config.yaml
d_model: 224
n_head: 4
norm_eps: 1e-05
bias: "none"
tie_embeddings: false
init_std_qkv: 0.0777
init_std_o: 0.0128
init_std_down: 0.00856
optimizer: "muon_variant"
lr: 0.00577
beta1: 0.93
schedule: "wsd"
decay_fraction: 0.931
decay_shape: "linear"
final_lr_fraction: 0.1
Each number is 128 + 32 x the weight over its row's rms, rounded and kept within 0 to 255. Layers, rows and columns count from 0. Numbers have three digits each. The size before them is the row's rms in percent of the matrix's.

# layer 4 MLP down (transposed), 576x224, rms 0.0413, rows 76-117, columns 112-223
101:115112102128163144092123143124084149107105097149133166132146151120087088210203098188142145168111143093131095126104072194162145080161174192152137163091078070121125213133171126146120122142115128154133152156103112095089128173143183119177147167108055124187139166110099172052157126083157140120111162149126137154145122202172171143130154103114
097:094080076042131157105151136112065140128052101155160054164123143151112129130130157174213101153123125121170140084103108134081104151061134175150135110099116075139145099137132178175116143145129095183163150115113105130160163125128121147134163130087122100141089141091109228131178153173132143175085112176144116195154173100062148106104116125138
100:118129059114131146106122107127106204117119171120054069117113156159081111172099150090111145137124137135139146134159107149159136161164106070090155125149126041111105071147133210145093111123110110102126099177148128117139174152128107165109169081116109134150157133122103149158163108118109140146192187096113100124131085073168123165096123085101
106:122147108075113159132136132152136115106066116076148126173089178141126083122115139151105122062163095074144147095095096131165134089112175085116118123120071117152078102111124090111125139157119152147081130197178110036156155072101087162069136089153130127150086109138059129132173169125113168137132158137151108137179127092155093109121164146151
099:134118115156123139109076148124147120118070132140141111148090168166103115189164092065143050138119151142129168120042186083168110096120095150128160101134131101122109129142112166091126157098190114114075148126118078092118106144087131144156122101080123115100142165159088101161112170131192191068141151096149143152065155037141121140156096140135
106:141124123127085125106120158139112099124135127092144120115135110116192133147128121108162149194160098162088116115172080161166166151108069149114092119145084173132130109170145182115114127238130219129161144165092126150160182076126076083178116093168079206092150170067097184131087179102132122060158124129129148103157183143156123124142155154129
102:157079141101126120138121152112169134164189123208181094064198136167176127154164120133091169125210155151155094131077147089158156143126171136098110083107117124173122114156080104116201079105155097106128110108137091121182087164150123104114120121089126114180127181134128145131167161146095159119152139135094131161110112102128121123091111154097
099:177144165089166182128131159213185039141141142134098117102102140064104166137135105104140141016118154134134133096172124096107075078139173100083162166091166172114129117155152148080153065109132161181133161149071119160101130118208114120055162153101149127149170111121091142116158122104131167160163146129137106130080127130152151149172139116122
097:087125133142081147112105127090166138117160149088127096162127182158146133084142118090177108130113170146172138154172095113142099167110143160155133098115079179117132145125097172102172146133082134140145102141095130134171173098144149094120134185178093149121178146123137153113134099096122184137116165104157124083170181202174174154073098071116
099:141141149111116121125157132155095129114094131108175140088117187091120144156190154169110104125138142164128097103177137086114139153126098092125160124086184130166141075070128085103192079145101146138157122147159202153113121176136086130070148160119083139149117131157099149217107079110102135101135137127201133187203055169118132137112155105141
091:120128084140150157123117035180072124109123112127110114134126140128137164035122092179058102120161116125147090160123106119059144125142047127093138092109102094110139105156134166142132124200100177122166125054122054121142194102114128071133173143143142167073132122093172100117202168157150123093104179131158100104165097111111159169167199132165
099:146163138146141131117135111109185064140149198165125149141096170095171098084129090096144112129135097166112150111155103167156165159137153158158078165140099114130155150130134150119109143135127168089093121125080197103093115171091188150106118174105149070129158161072140120147093098094115158103029160194147104166145094119104160137116155125074
104:141112133057143084194158100143146165132107135151177162032113123156178151143149138112211095128095087110152170119092098151129163149092069079092085131100172150098146157101125128148121064092156115091126132140111111158127176082123176133142098082143117144121140110111110151061147146124091101142133133133080153067157167150156124182156122166150
098:144127116126106172132126157183126110069180158209174138093133146088127121155140098118170169178140057111117142154085132141113132114068067135116099111159149128134086164140127154123117091103207173152092122100152109151120073109143074165105103095126124115152167166101131100073166157093099111138122186130107172099169135113128135137128089153137
103:139119153151167119080126160109142108161175152092141147064087229079149112129118115141151120118095120206114126166105071134071183136095121130146143085089137215137147072097120152110150126092091096146098142160078089159101094097136114131155147126115103121141163113146101062157137143030115096169106110100158172129124074172091110109140117065115
098:110113183109172083122094107161213097065096093144104123120115160065121121121148088071152064136128160129162142129110164189114156105118185070124158136150113123122129105101049193128114108135121154145141127121150161179081125132169071115115088121073183133153157123111176125132143171197142086106124165118136121158153091122141189189123144150077
093:091125156089121144163142157104129107132137106072124126152164149119091115139089169086130182071132167149100129087155115181148140079169107105118118171140160119172143097128143147118160136172161086054135113145103106185059142128102127143175127169120119185116131123144087126141148134121117159126174099129174182140196113158085166107165045092152
093:161143133089119147162139113076127155108103129150117187179165120157105123124120115162058150032130147039166151077115187100077132103161110087159108093148158177105118072125091164163148125162139122116173081112101177122196096170142141107141075142053134134124150127167086117109147167147094093128172078145085142120118092149137131141126102151119
094:190153157103121146141119149072134130101140139129139146151137106177124180048109129180137084140126135149130104143070088118127181170135127195111142093139095135063182143126174106158125146128136079125155080108139075127115137157091110145104116172104067135114081073091071136156125172097139150066126149107160134182095133099124087115117106154132
097:204114117146110113170180151160058111036100123143121176123118186152092088129173120046084111137130099176161079113166103123120130139151146164083172166151191132116171151111129150123086109109169128167134102066070174100142122126142108134139125095103142114084161176142099118095170135133050120134170125116112116080156152108155105118151174111151
098:134100112138079132146139191181149157144132082128086122092171173161152154096093180161047131127128125125152100140135148072134139158163143124135094129186126147096127144090127125170147100179186139108135201116130099109131101179092118151153138079126098128153121177163091128133112108113149143163142118172087142144150135132128146141229174122116
100:140175113124139183095139160066151105150072136101085090127099099159120128131121116149221118156104155063131093169117101064158119149209155135112122123137103132147140160100174132034083096116120157164107113159097123198122136126069142061108146132203182149121108073124073138110125100160131152161181085124114075127129102113172094065158148112142
095:107093077159120133165085158141113174068082097033144172122112150156106096162168165163160074198145115080089099125102119105138145134152120120121147202159112140120116155149157137123075112164123134114148112168134093121086146121149073115148193170195143145094106132134140192140107158197147107143184162119138145135153145130133142134156094095092
101:152093114144158100080194127087123107142121182095108056067147120156111146142148124125178116238152123183110110135158094079147123086112132145162125085101143087157181124168144109091150132106154185094137107145133167145142129146105065144047162108181133117095126100105104113121137090125151096088097123114157066129133120110058090162128144129090
104:084028120126117075134157121137134146132153078100096123099150126129162135108140124150117108210110123153150211117158061131072173085134144137152151146127078079123168147104134161130151125161156137106141125101135132154128165092124115138164151149122100120175111088132198175107106097126045107135146116044128106134172171117175103161121131101096
098:092099131173148179154173120107132161156110132101108088097163137176127141087184131138183114110128128156103124162144137127142161094130133143087127129111125114132098084115125097157145094162143127152140108082161174156156120083161148156144144142059073163170103147099187097151138137144141139152142159122155204205139084141118136175134133091094
105:134165122055152108172088122163157170140096151139140057120088137087082139122093162083056103130073137086107121167137115117197137124121195126153110140092138121134153144158123110148107094143186130084150206143089155080171144145106105157119145123150169116096136108119104145150079108117171132161129175090093102100095163112181131140129187096102
104:085147116125096064193119117135092158168133161151125131129126121192172146101131129154105073195119089125076104147095111077193142108136097188211139079124169144120144130108177106121120143128150114143164090125070119130139096058106146152122160133110154116085133177117119120168111064124080124117065140069139106126116162148166159124089127116132
110:183079194092090102180144116112193084107149096177115133134119126194108090190134148160104169060125120146160140085157136135132090149117141040041137140128109120125162140146125206096080145127173151190108137164129149100148104120144127091086122073074086166104137189143112131118115084111166101153112089153102153164142113103132093126077079099126
102:167152166106109070123122090175084160091106161127088213144211109115120101127178093171083090101102105082166130184120097076104127162127074107147124101141139145090121111119141101103110133089152207114122172172129154120121143092124107086113146173131099122146146172138089116097115109078144120177102132107073130091151154166177109119122116127173
097:136177067174135113173118072078161174090109092078128119087167137106136125142099139194122096081101108079124173139162093103172082070115166138087118169129182136166133106092200127086101123151093124120130101175096140164116116102116027108118080203151144165147066117141081147162113119097129129115108147147143105133180158116116109153121153131165
097:101122179134110131148103104155132126108092114100161214140110092115111176096148107076120179118118169082100146108135167153149123088139096097089116166159165189157118105150175116105144106149143067123149114131130115134184080123102191093101068125086111141150130147131153061104176134126111130152118059177119082089127111212141121149134076123148
108:151124121144148161094086149160112096160120093131166126121083094101116112166134045112158147099141109115165129136128129163145113146141104160154130121127113134154061193113136147105086172177121188191080092190152135092103154131123107165151063175169125096125111103063156134169138099086088145143115129115089100126184151158092166186102186123109
103:101107051080095080093105124141128117160111063111058089087120146115141131116096106084169126123103059126181118099096148112128199113129174181133116136142104117141173086118143115199140089105091176075118126103147149133099154119098138109155113112107104185108176115127156135171134151165178120194120188126119143116132094174143098108124098151128
092:117071097153087144111166134144117115131126142115118131162151100130097134134116159134109141166102126086188140201097068111153104186163107144101165157131103177162109146122185129148087162120153122134183121129100178132164068177181143112163108134149172169055096117193068094129142101133128135119149166127163189089093137154119114079193126125158
100:149143151111101182139121115026112131168126153110135179125159124125117117127125165129145098157169115165135117134114184140140134076098149104104153102143096171097105121138108181156150118122152164169153175148072127127131105117114128124089054174099085081106149110141116164130115142126113116117105097145124182191140169157058081091102141071116
095:125130114106120144160118137173103174118144150072142141161094126108141152131153061143124139109124118118130112184105099125142128118147124104102097149174102157194104124157102126081082117100157096160093131212105122128107117156139105073120124136160138142135197125141102149153085087140198153102093113085089115210115149116107144129084075100123
103:064098090134157186190146082125108098122119115112090172112107094123051148164115188118149183096099112128137142147136133140117141176132117133155085081117080129091106131099102151181156027157108113133163103110119128157095147110112078193152114162099227111149093128175111173098122144110106118119129206130083044123107138164168124109161062105124
101:122167139144114137119084174160110119104129117061136108159133162112069119156061105107123134085129098143172174094068170128172186100075111128129192119133143161120179119162163114107126127139126168094102119161120185190174142164109119155079115136088113100133136085157094133124131095114182115112167109106137128134108142117175126143110101172102
099:139114130183093108112123148150121124090083170125138103106089106106156103148110118132066115080106103130098111137088104118100124127097145084128084155114135149049120115099113087107101120184132126166104097149152079110081100145092128100179140147162081085130104107166097098096138130120108133147136195034190110090128138106103118149171124136084
096:132104094204145101110125090103150132172157142154159119114085128157068136132140140183135139189110178118137108127074067143110155084161151125186119178130089150146147151100141153087148136114160096107036162160165176157104119120113173162105111133147152176172194173128130155125110122178134130141128130141145089138100119111138103095118150147155
100:112140144113164092127156145148173156135113121140087212117141150152132158163128115155113124120179152149168144149065101131089170175050156109129084144129126093126092091095087149154124124145154145111104136139128146129171127105116213133142160148104072071221133114125181164189096157152090113149151159156137041100125116112141141128105090104151
# layer 4 MLP gate, 576x224, rms 0.121, rows 77-118, columns 112-223
097:106171136056111064174083129124129083096073124146152124125180091121109135172167126100108141106099053063077168172143170124103112178110124146129114102178162136158131123120120141129174113158111128122161119130121183149148144164150128168180158115107035136188109107164136123130096107150103092095139149075167145155144112169119181113158137137129
098:118117143151125121177142128130139098179176160153168138138141138104121159100188121157098133118081113180153089114092201129128109088161175123182115164140180134103138198068126149105133189185162126198135104104157100111128141153133123131102178101112164107111118139142132203173129114161125124214136131066174135142104155142085057094107129070125
103:127096204091187146080114086102099144141135176056124110138157130129087177105121147072112091162173100073130093105137142089150139126134114083123129160188098126111143103063104196087115122139158129138113135116119152163160112120126184134119090145162146151122113166139109172184137172114136144110146105133124113138133122130131124141153166163123
096:134107157063130115079115135171130135123119160182145164092152177116130166097120105070093115143111121113126107187094147119134167128141148097075120167103161126122079124099142140104132147105087125176135120075148146124150177115127176099110156142127094122106165157089149114147127170149154147141127190114205182110152140136123202178133128083125
099:103194126059103106063142102155099174140168136118165156132135145132056074126121119169100128140107128152105066165121164129106147154123110127125101116156136146160123130096090133078142183214164183129077170129124126139068172135094131134116130118143134096129163105094162088120119087173098157136120115076106132146165092119174121112083122078123
102:135081120145116115135110172064071132152181125130133165102160070125153103155117071125112178138140124051118122155203137085132159144125159150134143091148199207124101100087075115090088093120079161115115109099091154113199141174122134083061158123099109120153155136137181155174128135154108151179158134128101147133165155154180158112115131135098
097:169168145087151089125172146109127130192169131144177183098114178096066091106110089160145131207063108117163068148105182121164097157092114089148101118158121122142133113067113159176140087080135152159122095115131179116139088143093124130154072124171154161115158115104144150109124152178164118154102137170080174116098156129187096129058117090149
103:081079085134146131145115152105187110108103147095113086148098120211164115103070156173104132097134130144138152172105102123106136140072132101163166149140137159123150124069140126103123193185111134197165118089051106159144112120139127176144128164110092089138124109162082115122131141078128127071201130058121147109180138069123105140155121172140
103:164159165106095101112141114097096145174113185087135153097082129134118126156135101158113110095106189153107113125144108110172114177129113176140145117107134078108052084106160124154094139202147146103118111058163101124141062138116074149089130066109135161088081162160161107198141134090130137164155108087104086077179164172151138141136136087168
087:127128138059127161145145114075102139154111152129104115090098140152181127126126060098161139170175161127143065132105133117132065114141112233134128097124178146113123112166197137160105116112165139145072185190110115170091048187111106099172152129100126160087173124085144112085148098138082114097077117067129147196168091143136156119096082138154
100:095137116114101174121113137153076145094134120063158131166138093149089141132147167150153165175127180106103088124131131092166074111133162101144147127120142112096193091108120063142158091069084177137159075120127150128119127124089153071108136045097146127163120124148144089173085155103122113171116099132099142164087133081173176136126111129189
100:092205111122090149152147066144144099187066117093130142143076117079122122077122145129121106102144183086186119078107229170109139114156107162150102082153129142118181068158088136123144167148167109150112148149110153185066099096099121108112115093165101140167133121123146137103179139090139135123134150106125106097112137092171129109105101126095
099:116103125109071091141107111161108120162140125119125107101163138133143173114065138117103114180141175136099130172118145097124132106098096143104195051146157072119144078147075082212148086070106091112163116055154098122124127106165125127046117091171153166153088148108061126125085074102076166104136139103131124131075130083107108087125086155089
107:099091178125144166105156165172122095104078134155063153107079152167128094132138166157170166135113143096125113134098141128139105168093107161151161072092145122159140136150146149106155121089101144122088164072134133154146136123108153104141137139083160111187113148109174094130147123078112166118050121118150150125138095048147198115142102144185
100:093092056146226110103104132136137143093147120137148175109094131123165121101113092154113096087149172156085140099113106171208151062158106082087112142123082172128159099137135149120107169140100120200157132161099192179146123140154112145093161141082167161107090102169157127168105143118142115181143151082123082142142085164149155118121097093195
095:182082140087120112092110132080127138129220165063125075103149148157144186097095135082111126093143174197127129103158107085155110106141082125082120144135115108187131129076135155109161159077141128121104119120115115162149139167120183159125105133058112098088078179134118121109125129117148152169136103059162150162179157138079156168123158073054
094:172163136128068147140108100169148167121072152127125094199142153080138138113098116115134043097114147153134172120090090159114131132077111136135118125073098097174057147107125126094080172100135147126106143152086129124158191094180087167142043125170151148130126145116071121140125155073177129092113119138144079092110103073138125126180086094138
097:186107093120079119077141142059171175160182140115160160141147129184133143139097123156141151122092158133160124164069067171144097201158088142156124127073106173156105085120143057106127075143118139171182105109121167172164096092031088147117122077140122124168140132080141159118072153171127168150149131158104191093107162177134084145116094166129
096:085177130113172147183121119082153147112111135112122132155123089103107125184148193169135110128085103143091101105196091116135095103107117091220134088144159125123132165152125139162172176109163070074078155141156087088166127133143116183190108092135070129118136122086141136106153154130098140144133183145120132061180113156134107128121173096177
095:124117090097071130135147132113113149111108099146118135139114067133134180152041077151135130150162130184145104134118158121165127064122197181104105185120174144182108139159049152135122131094127128169107145093125106074142104123101128104100113079120131124141192122110116169138115134147132061130117152101111168147044133155157123195102126106102
097:112181161093101117106170088167125159077185127128120119091131090135122142070130138070103130155126096137094091146147102065111068097118139134164152108098126148179159153127153154208193143164177096094165114134133134141123159138143143128150150163153101119115101176135196147165092110134152161139133189135147150164156172114046102103143113158173
097:110146078158096141098111095090170152126124065114119116128153144139131109139135089212075154041136142150170111100097077154166117177111106159140133095165094066144111097116110177118144055110127154106156145115105161070136138104160135093134101171092080097107120065132156126144147198146159155062109104152183205074112144113157086145150108159117
106:115105105108151066191103120122155112067151106170066123092060069130090157151143140113116159116169117132081137128153069170190127183137138137114116112145141134117103149101094198124104131170119105120092108111162158127125145137161141112139112100098194142109194177149144119128111175122117162223128115065184194148146136107076131131135112089190
102:119148065091121103136046032107146111130111095140134139135057116075119124079051106115094160135133117145125137155116098180039153157160100226181162113139157112129147119094133112132174136111112121127098140130117171059179159086129078177140120143152095176090161143111157157169150141096112188167127084130097096101077105077126123125100168119082
100:090057148104093129172081137128134179159094097192091115152128124132122143134130163077128137112134165114116160063079118074136206126142111095137127100118076135129163179115111138139167096112114147156058066074107099140130080120078112111107167121162133147134163158198051121150115110106143125166195097079172178165160107115134176123096059164150
106:149094141147152119107078154110132084143142120179125084148130160084155201134118138151105118082155136125173115154078088146136123130096127122119109135131100179167143202137151086099075068197143137076107145103092146160099152086140119180100141147161129124101062118142101142200097128073121128138113117110117104079131048092092147186183186138131
102:130117161141146126145182136147192087149096134180094167119105137119164124135090113077122191103123052102108148147116144158103130081119097138099130118146088152048176136158113135071108134139141079111140134062154201106138141118149170189192171147117166071096109131099100116135127168108135151122117122082099212208122147110080086115099073095145
108:122250127135134129083112164137168126111148154142128102102118099111091143142115120117153094151154147105130145139110092134152176118099126131129161140093096109136110119132165113119194155132083155075095127125159174097151089124131164130111081083187084128060160117090167201125164186179136090128149155085088148127194152112136120145125121146088
103:176122095120123069086077124120100180173138163098149141161153163150144200109127083125082174088133064176154159164155145166169072162106123128142116139142101125149122123087072204194158164149098163128141202134136154135144120121125111140185114178089152132135094100166175110147122022141147155155112121147118074086152162142154157054150102139216
098:134140092142168168124119153104152147140078065138112110134098132255103138139112119124147125127135122126157173179090146164144123156126153129111138116135143139145056092177153133120083116124114132140142146087072149155198109145154043118081178132096099124117085143157039161104162151108189168140101133116167138133111084196138091113098148094116
102:132138129085114128124162159152147210159152118160135141153163147163144116128161146112049148155123071100115120181138087080172170140117169103131126134092107119162172144123173106108159110073049136172156132150104182146166121116160116113110113151134159095122110105122098076146061139172107180255096081135145138160141068129084139088139107157107
100:134123121178133131153147173105124093126079105153123116145127152068122056143120127082167096109105106120209082132152187129102143081146125080106096089079128141088109160148070188171168154100062074137051103154153110071141083135088082146156131129144119103089149123077083118138103071072178143149113109131088120096100089163079123130124126119096
101:121125123136148134158157079115144105134192156177122146172092071172118083112110056095145132160124081181145152129079083179148131143163141123196168114137149092132135152127068068093186091067096103136159127129084155122164134135140106176172127127152141101116147081136148115128114089094093114146121088129105178043111105077122149121172171089177
092:138087107182112122078143145127111104130111114135071126101126118137083097185093111197134186162101117131116191168133143169086107169135129127124150131106116123152118119074135181154172160100204092115123115105141127089125127119186128086140088142155134162121168147126121091078027092096143120160120144124133122094124139150114125073153182082124
101:148101122117165125165120151136080114148181098076137140132134117179105162172132144098108081185055137127081101132125108122059118134120121082141093100038104122057136174112141124160123086134122129176111136131140196131179097098102086118090084176150145151110182159093152143162168131092124103157111115109053157139161132100140111113149133144120
095:187112156127146120119115119152155129179137053154103172121138116135088069082167100135143084118082102086133107154093122149162047148114085159131128150124153127131120137094106195154131135100114108132145111139129149150063109136138174094061120119160095093144184132123087170134139081126142127059155167129108189117082032172182141099195161157130
103:123144139070160160060086185151116130095164181124125187154184141103115130153131108164150125160103169171112148103150185192149154157115120116191135179121138180184129142101105142095078110087141076161170155135139134131078106106114115121129143124174116098058146113107130121115109127174142137174128101106062128131101075129200156117146179136073
104:144180115157132114126115198120134189135079161133110055115141181118090095124092116150148145210101101121091169122088147115133140123135139106136107099057082085067127178077072148083087083137110081089100029112138096115160121085104181111159063106170126078074138127114179101089145138083047128117166121143154132108096158180186098103114098150118
094:171115101151099088109075081106138099165169146159150080138067084077151154098091130126162146106123160144162087118173100160153090118142149123116135122150082131137083120139070136195193164084092093158075115097111122149099099128140121179162096142148117192142191126107138132131100150149136140087128115152127050159100106143178143144113168163138
099:112163119159148091153147154085113097138154115106128087142173113202119142120115174090138145069128115139164144124076152146153174172107138116152124153148142138124135086145182096207094103134097118169153073090122083128125113128110171094140159097106129096120095132135166124177161146157176142169088150173124149075122161135140145103203052150113
099:107140148086113139080121138167116164156145140091133153111138147114135122124148128155158120160140143140121151141161151094125211126178174135143112142182125092145104120077166164129128129087129173174111139089143129131165144166145143103077146057208162122132129100135060146120116159110214090140093151181099175090102140145106113111072154132121
098:130108037120137216098094079139131167118093114058070089123169109075171153104143123149125126120135160128144170101139124157142113129115084138087070078129115080117133088117074143158112094150167129167095164091143136141133179156109106127106090189114135119160138195141164156137136066126156071107073148085141106092106180153127150143075110117172
# layer 4 MLP up, 576x224, rms 0.122, rows 77-117, columns 112-223
098:146152140094106091179126113105084144185113115092166136176175073133142130154213147096162143092150083147107170146139097169147071169087142142088083091080096165128145100104098106113169186177135118163118044126144124192161131196170113111149142089156118143126105113131130124117151110100159121129146146175157127205166145148095092125137116125175
100:114107121179168146145151068133158126131102077083133072154135170109142107163147171142140170109110140128143116094117132193124126132151141090143137137068136132155135102155116133133149114137113096085085093182089159144039157110142117153168118153147128144150112070097177068129146124066153179098095137115103142128132150077119205106144128178152
108:137104066148090143105126149088221182155135115089158110120153161145150119119196154123160132100098115115095118074090054133085106096143139145139145134124124107101071122125106044163111128201142117088161142077082132119120099151150141097183149100097123115098116121131148123136132121136182212138146152096150104114183143114139089107095152158180
097:104085079120133139109146156176152136100127146094180105089146107142094070124102101118090051199193103095147153134158099080127154135159150125123147109137074133134161102126094124119179093153087106094182125100161130158154130175049113081144107168106178092102124084145093134138102150114103105149124124150147099077161088153162121110138124134106
104:137151142164095136159098056105114092104146063120149106162129171111088079107100121056169147130146100128136187076175083183117127098113099160083113121217103106089096070056138145160144108138075127120099122093088179080132117145123090128100064154123121094127127175138125121165134147084106137142139149112142147172101127131138158140123102123131
106:137125095151118157137094117172083080121046100147189136194094110125148158154100131098088127116141138188146097143158172078117166086162131186147113111070146143151118084154131134143145154078127145123195126115137127058165062082121128168122126122092113124156157135155115140128092119129115155170146125128086140110107109171110130117104120093133
100:123037064153149110128127089163146123141119128128118142078122123081152142127109107090128097164152157154117120080108153174163114153155139176102074108150125098121131147167195137129177073193143100074121104179149160128127157148115035138129135077088065097111126148155170138121122146104100194114089065160143142137088171172128086092134123153136
100:107102153167145191134145115074198137096104131095120147160154127192063141153147190144070133136173161106150136120156105145181087084192140125122164024176109127154087174106152155092107128151140146116179139109141144199151120124147118131109150164113110125146099089144137143102102083057063147124157138093094141114129146048156145175140083184119
094:211145112134073107107167088146075161116196117114131101139081102133148121136116127172153139138168165099152127133060102123131132129131130151163129140163190140164167111136109179137209127137151158144115159134085146052079166081125155161129095147115127114095105165100147109132086096121130143130095122095148080128155135110186111159152162064195
090:114144067110124146087168164122158141115144126104108089101144121114126076190157162136146140119108096093094107100139132108155109147122198162160125132183132131178069184105156156055123143106124120153147127143170227132136117139140134107114158128131084096090135124144125094062094151085144099161119206150106119129126204183130117095145090107177
103:147119155169079118080165123149166159151094111135146134108161122121069128105132168150134131096111089115100141095155099159128190090178130195175143051129086143070109109127105150156101143098138087052169120141185164138170078124167128183171162214127110130142155131114088081129111127121065126160122178142147113128118113139123109091113105157140
105:127083117149154091139093137071082135043187190108176153157158103113152127171142150086156067110163090097161155091162092122090097150118122149090144144131171124093105159173091113141099125157099091120150142089099106131126127119137108120118126168145062110149128174125139132117086151169071104135139152141155057103184137167109162115197145177135
099:173126133129189173131078120157162101133104125074130148138128173154080141112160095057154130180212057119113114118064098129121111151186079105140140152151193061046226136121172186122055153084131102120122097133097156156127122186158153090109120145125154131114116119128123152128114093146138089118138110114112119131073156253099175135147102136131
102:110096121123134173090111143152135139165174121189110145106116123053158160121159133107118118147114142121121101127066101098137097086176089184088145092151117118125127155115133116127153132153132148098122134117156136156155141086161127127099131110123138149107156095106097139142114079156106144135041067100077068101142120155171213110090090160177
095:069071049134141087155103072113134202166130111088173102131112149189080160095124125062055171195156116122110159128175126134097082124088113095139139115098167123105167144147157154187102058166131141094154094118164182140159098121178113135122122152103086104106094161103141105176146108138161152156152095083130156133122142156117169179125133142119
096:160066084096112119134144145129136153127193131116115114105098120178072143176130122110099131070178154125136117173115144184092103121070094109102091187118138143083106140095077131105093152102113170116112137131131099112114097069102095132154127147119113144172127145129138229098110105139141176087100139089091148124114150125106159202159094129120
104:122101127138174100136126145114123098179142085148202159133143131127191142105071168113117154143130157124131111099096146156066143163117155131103159116160072163132135148149109128149176080057155180126079120140129138123084133150108114131097121149132136095077127129129178175103119118100060068124082122084147157180114121120138136145058142146111
095:136076161147118162197129140141118078136134175111117158070139164102127136098155144157126152102139132145170082111138134082135209102104116121108130134156138120114146123183136146160107152109095061060154119062168120115108127091136098152145107166131152198110095123135086149147141137093086100072166141114118100087130164111167132106030112129139
094:158122152108147150130149143123141079146073125099122166062158122117113153135142150162124079114125199097118141111127108129129124128176153164111117123142155149110147113160132167108147199136120162123149085142103122144096076171108186141128081095204116125148159172125143086146111140132173123123074186082110118136143106219119141154151135069140
098:143101091134102139143101146047125099105130096121119163133103169073146150136150168101111112128077165112106143083099119117133171174085132090122173109048083108139132028146150084170111125115141141135180139122113131110155112157112183143185133180172161165107113141138117196096101056095132090103074141172108123113188139159132083151147129148137
098:106100132166143116151143119154131108118114147139155143138176134122099114194084128105103129182140134155099165134190189137148137127078077093135133118114150094074145155119115182181105120109147172102108072174140158108121099188137139131138127193168139168085111112063104146090130136154070121148106128145095184102096048142092120216140130187098
093:089061119182122080120096107084079167072132141094076164165070139124106133115124137091109155103134094139125118166122143092130120184123172132133164132112076191119146153126166142115122163134171127108165149092168173154078106153148165089148125119117114123103140093066176107143118104130181143085052097082143175109165121137177117144164136131170
105:139174125091109124145140111150146168158057160151160157088071164145148165145101143130205093150161175195178177112129161097084166110094122122143144175152067117151077115088129114098154104164144084114173170128136149204182131136061154093159133108144120133115072147090150127133112188124110124110123136170091093126164086148151131155136150087122
103:109177127166144125072129117135129118122122121124103111177181080102171145094158132096123163131107127091142143078120089144153102094140119106122104145138123132093126137086156084156141114198199156149143149082147097159169094069099083145065111158146140146081069117133077127111142121130076112062157111174151139159151113142059108129163177152104
100:119103165160140103094202107171186122172122146108155123159122127130145137169170113138131101128115123097166143111162149090115166157082075095114101142114174230106120121143153102129101143184135158148156106102121188188085164079119119140179111160115094165167132117098140132069140140133051142062094177072135119133106126184154092171102132076145
105:172098148153087162120078087174103215116170159201096067130076105121126122169092170104080170121132118173093146072151078070158091126116104173097154120134146149149128119126105145141131118175087177170137126105163110138154131133095111103138139089133159120178138123102107127171103138080183157138147166114168139083128108140090142191123091084081
102:193150138154176137071168118111179120104073136176157115102101096127096132067183100128144141121147123128111092131123162051155088129138143133123077094077136134112123134148176131137177175118100085117130183098142083070149153129119095094101173123185174116041104128175116109097104118121146168060155150168129150142110161136104112150132110196188
112:119126180140109117132167161195158114129185166184115088124107148109119090133168106105165116141119114164183137072156166134132095164182128133129122168115114116138148118118047144128162162057146116197143078122109107088158112081132176107091148147173095156128153106123089169130116098146122062115156134076118088142124133131097143095099150132155
099:143122037147157106137144145078174097199104117153168110111130145148144106126093110137198166137171181151110085099124159102149133134165193139145140133115160134121104148138134120114114114152124133131161109133135160167081162147181111155104174120149206138148155190130117098060169172147083077074125083091108029116151101128159141121033157086124
100:094053170101170142173101092126119150182121153099153107141205143123117095119111089136107080132174144119156141143114122112139165140163110070147128109124074118180132121108120135101159142159114099143059073154119090163169146146110095120215112130122122160142128148180116062156106124132101104152056080116144142124203101105165061160133111133130
099:147099136177114106148119086137097102126117096156125108169126120153123157109110119133108153112150123058108104190084121133112131148083135142150090099177155087070119092139141163147161127154117075106076198117120115102179161065157133149116157118127147141132146092112101138142131126161123185191137150157090146076135111164149141126130148172158
105:066118098169123170168116139117106113164101068120119117153114137140150157171097065156126170121120148145127133149181113138110177131116109194084072172112162133160155192139108147203117166081132132109126166088101189131104133133062103119142085132125060153167103121147081085123169121133102153129186120135163092131111111105146109095224076154127
103:097112134101103104115080100162137121178112105122107176112136089117141077164111121168138140112109096076113141125183120145062100177172167173116147099173054116158123152180149136105143169172166154128073074146143103114156141111151176153118129102165158131132163141148101090085169184135163121109082173118153135135142144166144159159103166172084
095:111055129125165081124092113125217139114127163107182153154154194138134099107111088145158071117160086098078113127091129109156141137135109110065081126102113147093081166149208130058065090081082161154089115177146105176128131156147097177147133127092128156152138165100080136167145155151098135130102109156081125144134111131150156157154099121128
100:169169127075078161169028109131135105106131140110115113092143131157118186145205215075179093151151158121154138123151181082090118088072119118144183161089095086128186146126136129117128125057148137099097144085179167102159103136139097099101099153110154103133117108172143171106148139099089119136117128096156126097126098181131120190100118062126
096:146075137127130153170111095103131108152153116144025148141114182143110122114133138119067135136133169108120162053146099139103055200070091167154148102148132170146152092115159163173177092116090170135186125105107049129155096115192099124094121170102106062133180188142152083115108095166104112122098072121124151161096088122149157156191105143093
102:109149129170144151094186113107149133144139132097160156135115147116013137145096124128096118099163093154122145114065131143074072147171070088185128148134100109167124043110100190124094142109077094173187108078146099132146187126109048119112138108114035055143151115165097144138123150072093139101161126162167105132130122107147096075122124188123
100:140084140093161194112069097074155133156172091138083136139110120101092148018098158142102161116145126103117090141121056187142131105129139127151121114085164164082128151100150167128137122132110134123103145143172088133102138085156156147146166132107144121137104186135085097130170100130119095055102124159086131165135108116120105143147149167138
097:158141091169197071168137130101132109072141107173092111066085092103115109165052144159154165129111101111120120142122112135130113125075106132153086124138128098148066139147051104130065117167125130165131166166062082133125071122101142129128135112132104108108057083124154129145137136137130112045165183118160138156137102122160051087126093095180
097:100098107124149145129083166133076199140141113097108107091105141073155082130129117212111167101131148101140179140143114139117133114116144139140113139139130103110152120122143159114096113171198177094060198086098074101127094122101172169155131096135141164149154121148108144137130197046127187086105079065140111111121131112132098140116214133153
100:129105127127145109157109144090119122138127109146139116138121192130100150166137102166150115128154075136172126109158202123140200151085146112103158183112116140170064120093106095146118133137123105106086167090130119120164172134075097111139107083127137082119134117128143170094152110173117176134099118108127131173093153197194192143147133158123